Weights of a small transformer language model: vocabulary 2048.
Each number is 200 + 40 x the weight over its row's rms, rounded and kept within 0 to 999. Layers, rows and columns count from 0. The size before them is the row's rms in percent of the matrix's.

# layer 9 MLP down (transposed), 512x128, rms 0.273, rows 294-319, columns 0-63
095,201,228,187,144,130,211,156,183,160,174,251,256,217,190,215,214,192,174,171,160,221,163,209,167,243,164,245,183,176,203,131,147,191,143,204,192,218,223,140,227,111,228,171,208,200,179,185,189,179,143,176,247,248,177,231,192,234,170,294,181,217,248,173,191
102,252,176,209,128,205,212,173,242,241,242,165,152,265,188,201,113,237,171,276,217,279,229,207,210,240,173,235,211,207,190,136,231,182,170,212,207,320,153,237,174,194,193,217,186,258,198,299,263,181,217,193,162,245,213,205,210,258,216,214,147,203,192,241,210
102,196,216,240,213,237,228,212,128,219,167,148,229,124,193,204,165,161,176,115,248,261,271,217,174,223,266,224,214,259,270,193,132,206,174,216,161,156,193,203,180,146,196,238,160,184,174,171,236,128,184,157,131,142,153,254,152,152,184,180,200,198,196,143,247
101,224,96,195,184,221,177,214,204,202,299,194,176,196,199,168,179,193,176,218,145,168,250,152,140,159,194,251,177,185,167,224,196,210,202,145,282,254,156,250,176,235,244,114,189,146,167,196,245,221,189,230,267,216,195,148,193,137,238,139,214,227,143,133,193
098,198,220,202,234,167,250,176,194,250,190,252,232,284,158,230,232,216,136,217,201,193,189,147,147,129,167,192,194,191,196,248,188,166,195,207,160,233,166,196,202,138,225,214,205,164,123,196,145,176,208,188,249,152,109,121,200,250,259,122,266,156,212,230,181
095,206,263,179,228,209,224,219,154,178,170,216,193,221,186,228,150,193,195,260,173,160,252,184,246,207,252,162,275,192,204,177,164,221,254,157,277,210,251,193,243,262,177,157,166,179,222,164,135,185,170,176,161,201,219,113,245,208,259,249,204,171,180,189,234
098,223,197,118,194,214,163,195,132,172,171,205,191,204,221,193,228,213,214,169,136,250,214,190,105,212,184,155,191,220,194,225,154,215,146,163,222,205,122,220,181,265,258,135,218,251,211,165,207,204,160,185,220,232,171,162,73,145,233,157,212,217,191,180,252
091,234,194,215,191,264,184,189,156,155,194,208,146,194,239,176,200,153,217,205,240,181,178,247,181,194,222,232,239,259,184,195,173,246,160,188,211,168,83,229,172,249,169,267,146,216,171,209,156,190,250,200,206,243,206,170,225,231,244,166,240,154,152,164,157
103,178,192,201,178,231,174,187,183,173,170,241,222,224,248,181,211,147,215,112,181,188,217,159,179,234,153,239,219,186,217,221,209,217,228,189,243,191,142,183,178,195,174,307,240,251,148,190,201,220,149,173,203,140,219,291,233,167,225,237,185,172,185,177,196
095,116,285,215,246,187,136,212,165,169,206,221,161,159,250,191,167,246,160,198,106,189,244,253,256,238,258,198,265,203,199,240,154,286,256,189,195,223,190,188,143,246,172,253,163,167,211,189,112,217,210,239,198,216,222,261,285,139,139,225,206,180,193,223,190
105,131,249,240,221,194,142,281,233,143,145,232,175,214,190,204,238,168,193,149,163,116,255,201,220,192,197,251,186,234,225,138,136,208,206,231,221,185,101,176,168,217,177,160,268,256,199,138,121,204,153,188,175,167,217,270,168,267,150,160,244,173,171,228,177
103,226,181,179,127,248,237,155,262,204,218,271,147,128,211,211,193,221,265,248,219,166,252,209,182,217,276,152,198,178,202,237,182,206,187,141,138,160,130,185,239,228,246,277,137,249,215,224,132,255,213,203,134,179,169,179,194,252,193,209,173,221,216,215,223
105,171,261,169,200,212,266,206,186,135,202,280,170,306,185,195,217,197,219,163,175,244,208,222,244,159,205,231,270,246,159,166,139,118,203,302,236,245,226,192,201,214,146,209,119,183,218,195,224,221,292,160,200,201,263,191,168,197,146,226,192,225,162,172,198
089,174,164,215,238,118,171,180,252,134,217,242,224,146,182,164,274,192,212,137,172,215,152,209,184,160,172,206,153,226,226,251,200,242,256,163,207,217,197,160,179,202,244,244,235,252,138,155,153,204,200,159,204,250,65,248,134,300,192,215,225,225,273,235,165
109,232,270,223,172,233,196,142,173,188,185,255,200,220,228,211,168,230,107,204,117,226,222,176,138,189,121,163,242,205,210,232,150,217,194,265,188,239,160,238,183,122,186,222,229,222,213,222,186,199,212,244,197,215,177,201,220,138,254,337,216,157,216,130,213
099,214,154,243,215,249,187,175,223,250,221,137,191,165,201,220,172,188,166,174,152,192,192,146,222,232,232,203,217,281,218,207,174,195,222,210,216,205,279,192,154,231,190,221,188,291,119,140,279,188,222,204,187,206,221,226,206,220,166,183,239,174,213,268,163
119,139,139,216,215,242,276,173,157,240,197,161,209,274,224,161,171,195,176,167,192,149,271,178,177,247,252,241,99,182,221,197,150,195,170,193,196,196,147,165,245,193,241,296,192,229,187,148,207,175,218,218,220,201,228,229,197,204,232,220,194,198,215,289,270
104,214,182,233,244,158,219,128,184,226,200,138,226,75,216,226,197,153,155,191,228,124,203,165,166,159,213,242,172,231,144,154,181,109,147,267,189,274,194,172,242,266,209,219,139,191,158,176,237,202,202,247,210,248,250,203,192,205,143,164,179,154,222,211,170
103,262,252,168,180,166,219,235,222,171,209,190,181,201,221,205,223,111,162,212,287,137,167,136,209,187,212,212,222,223,150,188,186,251,227,213,203,178,182,234,209,212,137,236,181,178,216,314,217,192,182,203,157,193,228,236,181,177,233,173,202,220,200,199,192
091,268,166,119,270,237,237,249,213,209,244,197,177,202,200,180,215,192,233,131,203,143,257,204,109,240,192,173,211,252,229,194,164,209,190,181,316,144,177,208,197,265,131,223,140,163,292,197,198,145,142,283,235,244,273,134,139,226,201,219,206,209,200,196,251
095,234,210,224,251,207,175,178,210,253,121,192,156,224,201,213,219,158,212,112,162,193,220,168,202,245,238,261,209,242,192,165,152,192,232,222,297,221,196,299,231,233,213,233,204,206,229,225,236,254,226,225,245,217,219,165,178,202,210,206,233,190,190,103,121
092,154,238,200,206,170,129,137,181,259,153,164,236,205,250,240,229,258,177,256,185,277,203,159,218,207,165,176,207,201,198,163,145,153,221,202,154,201,157,234,195,199,242,272,237,135,215,181,261,254,214,303,198,202,134,164,209,210,146,200,236,165,161,171,182
100,236,193,249,165,313,186,180,221,152,201,136,252,215,231,258,121,256,223,244,163,248,198,171,203,124,166,217,210,208,197,233,185,217,198,251,269,223,200,143,108,185,143,234,266,153,161,162,233,202,220,200,210,192,175,209,166,175,226,182,189,184,173,163,195
092,127,205,137,227,146,215,152,218,184,223,212,205,296,183,220,240,213,161,205,257,263,184,153,209,259,127,199,216,191,208,186,180,192,204,176,191,212,154,165,196,72,239,154,170,278,192,200,127,183,214,227,269,261,254,204,164,210,222,172,139,207,249,153,262
113,158,219,126,297,146,149,210,227,141,162,269,157,174,214,196,136,224,193,204,165,131,186,283,188,230,189,163,262,174,226,150,238,141,215,177,185,200,148,107,223,188,186,176,173,250,240,249,156,215,192,184,200,153,160,233,222,176,195,156,184,169,152,272,217
096,122,320,244,220,194,200,251,225,232,122,196,246,264,214,182,215,191,227,190,193,200,159,228,270,187,236,232,239,199,233,227,163,214,205,206,208,170,239,176,162,234,128,297,209,214,119,232,212,233,160,217,257,206,190,173,203,245,204,259,146,148,212,183,156
# layer 9 MLP up, 512x128, rms 0.256, rows 295-319, columns 0-63
104,196,269,274,221,213,173,205,122,209,153,194,202,224,201,205,173,202,259,173,252,148,178,241,123,218,177,132,199,203,188,145,198,193,175,165,147,199,213,105,256,180,216,187,246,222,239,171,127,221,134,171,137,130,164,230,207,109,196,157,246,192,212,224,231
092,181,204,203,179,166,238,242,172,213,279,281,205,127,174,146,186,237,109,209,272,207,210,169,209,191,195,187,267,197,185,242,177,246,178,200,154,210,230,225,162,199,221,189,282,237,153,234,186,239,225,168,206,173,261,158,241,172,245,191,169,212,209,281,133
098,266,244,300,266,224,255,192,269,216,167,169,196,167,223,189,222,249,270,220,213,158,152,241,163,196,182,173,189,276,275,125,226,168,245,177,214,149,202,184,196,154,255,200,219,217,275,125,171,228,187,249,147,142,237,210,162,190,231,169,193,186,183,206,224
099,188,128,183,212,222,187,134,154,205,186,135,157,176,260,203,211,225,142,160,211,214,240,218,190,235,179,148,140,246,199,253,210,260,235,214,151,278,118,174,187,199,253,177,170,158,159,192,215,201,160,222,245,239,212,184,158,200,228,165,237,196,175,216,258
097,234,247,250,107,199,213,171,154,181,157,185,189,178,197,171,203,164,201,196,305,223,199,105,162,204,161,192,151,201,284,204,257,198,234,249,208,193,230,202,169,195,238,269,236,238,175,176,232,195,222,174,215,258,162,177,144,166,244,218,178,212,247,177,223
100,182,175,203,203,152,189,246,216,181,204,263,233,182,152,262,190,189,244,245,247,147,226,236,137,218,199,221,246,187,256,245,170,180,176,248,171,136,215,167,230,219,187,161,114,323,170,241,229,192,227,207,185,173,186,178,298,190,261,181,228,193,225,282,191
101,221,180,177,212,218,229,246,235,221,247,163,133,229,189,262,154,167,214,175,230,175,188,266,199,255,198,246,190,157,221,195,167,143,161,219,195,272,222,188,206,177,188,218,261,280,263,136,128,198,231,183,149,191,195,167,180,154,164,231,266,157,181,184,227
093,176,176,189,292,183,183,224,238,236,239,197,221,235,194,207,238,246,211,241,236,169,170,234,267,183,258,195,240,295,198,282,222,120,102,139,187,233,116,178,174,219,249,147,166,188,230,241,158,165,244,209,205,151,151,187,261,272,203,225,185,224,181,183,272
099,220,164,246,234,213,166,232,145,216,224,249,179,226,238,190,230,226,266,209,262,219,196,165,190,173,211,194,134,172,171,178,210,177,150,195,234,258,226,204,183,221,110,167,263,252,252,220,219,227,255,183,233,223,199,181,146,267,247,219,195,190,198,235,209
099,194,158,157,225,173,199,224,183,164,215,258,236,178,247,240,266,154,186,213,191,158,207,181,162,237,228,228,237,270,230,220,157,217,119,203,110,127,192,276,165,155,249,301,209,193,190,127,297,228,207,221,245,222,139,273,170,271,195,204,263,200,220,234,238
094,243,173,178,260,193,215,183,196,211,220,173,208,230,176,186,215,193,228,170,187,269,194,235,173,229,196,238,242,178,239,197,200,208,244,188,222,206,267,187,145,134,179,239,214,186,244,124,163,131,192,133,286,195,247,88,223,226,253,290,241,232,187,183,201
100,207,220,130,86,191,120,192,201,156,171,151,147,162,182,183,217,171,219,217,181,193,166,202,234,226,177,226,172,264,173,229,233,180,204,221,139,172,231,130,188,192,304,137,94,251,232,219,162,235,225,197,227,184,246,275,161,183,170,87,216,213,196,233,285
101,243,226,178,124,226,217,274,172,248,234,156,237,190,158,245,193,194,176,177,309,178,181,192,202,217,181,225,177,221,178,188,146,195,106,233,208,215,194,162,274,212,185,217,132,138,265,204,242,222,213,219,231,196,247,193,165,135,139,206,142,179,186,228,136
100,226,211,145,191,208,142,124,200,199,258,206,167,168,206,213,208,172,192,247,130,229,226,268,166,214,228,246,269,205,200,213,169,165,235,250,193,202,199,269,269,245,253,273,193,229,170,161,242,152,159,240,203,230,179,264,235,170,273,242,208,104,207,173,167
101,151,206,244,185,187,242,184,189,216,222,180,178,228,212,168,285,229,223,185,219,187,218,252,145,179,186,223,265,258,219,236,166,184,247,216,245,228,223,126,221,156,204,263,171,157,235,224,168,195,196,160,280,237,208,218,266,213,227,180,187,198,299,169,232
108,159,294,166,187,156,191,242,219,178,205,178,150,180,148,189,198,293,232,186,164,190,199,179,273,247,184,222,171,145,283,272,188,229,203,246,142,150,224,178,170,194,240,279,187,269,151,236,212,200,211,210,225,213,212,181,229,162,182,169,230,241,197,203,189
100,210,199,164,233,252,197,214,162,174,159,220,244,215,186,162,277,199,174,217,238,271,224,209,202,205,141,164,191,175,265,202,233,185,244,173,236,133,252,222,212,203,211,204,268,181,251,134,193,254,139,184,269,197,207,219,199,185,244,171,219,227,166,235,172
105,290,227,165,283,266,178,284,251,193,247,271,109,191,258,131,194,201,230,164,213,317,205,165,217,193,233,222,287,211,200,211,180,187,203,194,227,166,229,178,149,190,188,236,199,143,150,184,185,189,243,172,167,181,197,156,208,143,141,227,220,186,165,190,207
101,169,198,156,215,234,145,207,231,174,194,198,145,195,191,210,164,244,198,145,217,307,214,252,319,172,221,198,258,198,172,218,231,199,141,194,188,262,155,201,187,253,249,262,310,206,212,186,203,224,238,162,164,185,233,155,227,192,145,127,215,248,210,266,177
095,163,134,207,77,153,196,203,258,198,221,165,260,189,201,190,221,275,200,213,194,260,194,155,249,209,156,222,194,150,250,170,141,197,243,261,156,200,246,172,167,163,208,93,225,200,275,185,207,142,204,193,178,260,171,212,141,239,198,200,186,193,155,192,243
086,211,167,177,200,212,219,215,211,120,161,187,221,152,164,184,294,238,194,134,170,227,185,135,176,242,235,219,199,281,151,242,242,235,201,174,193,250,216,237,164,222,216,96,209,213,214,227,116,140,180,167,204,177,233,233,235,233,210,235,184,210,227,183,212
097,212,251,178,219,148,226,135,190,145,133,175,182,190,182,132,168,220,219,256,173,217,261,174,159,240,221,95,278,219,215,160,246,252,208,178,279,183,128,151,218,213,189,254,144,176,202,185,273,151,271,194,141,216,215,150,191,238,284,232,174,146,209,166,224
103,212,230,252,179,258,215,214,196,193,152,256,145,91,224,170,230,268,245,206,223,158,214,158,208,117,200,197,223,181,198,151,232,209,233,234,214,274,148,137,215,268,108,163,157,124,125,167,185,219,210,173,239,214,118,259,178,167,221,143,187,228,203,237,225
116,154,200,238,222,201,204,272,208,214,136,199,212,163,263,211,152,192,212,200,248,170,172,279,194,210,162,154,286,187,174,252,188,228,130,267,153,181,202,185,147,157,133,182,189,161,168,211,211,190,179,224,194,164,204,195,291,226,247,177,220,243,233,174,203
091,217,137,189,221,240,176,230,212,167,244,252,176,157,144,243,278,226,219,262,206,268,211,123,217,220,225,176,233,234,223,224,268,185,198,170,197,282,212,280,183,173,180,292,161,254,222,194,197,255,198,166,177,192,213,251,220,232,208,134,264,190,211,233,284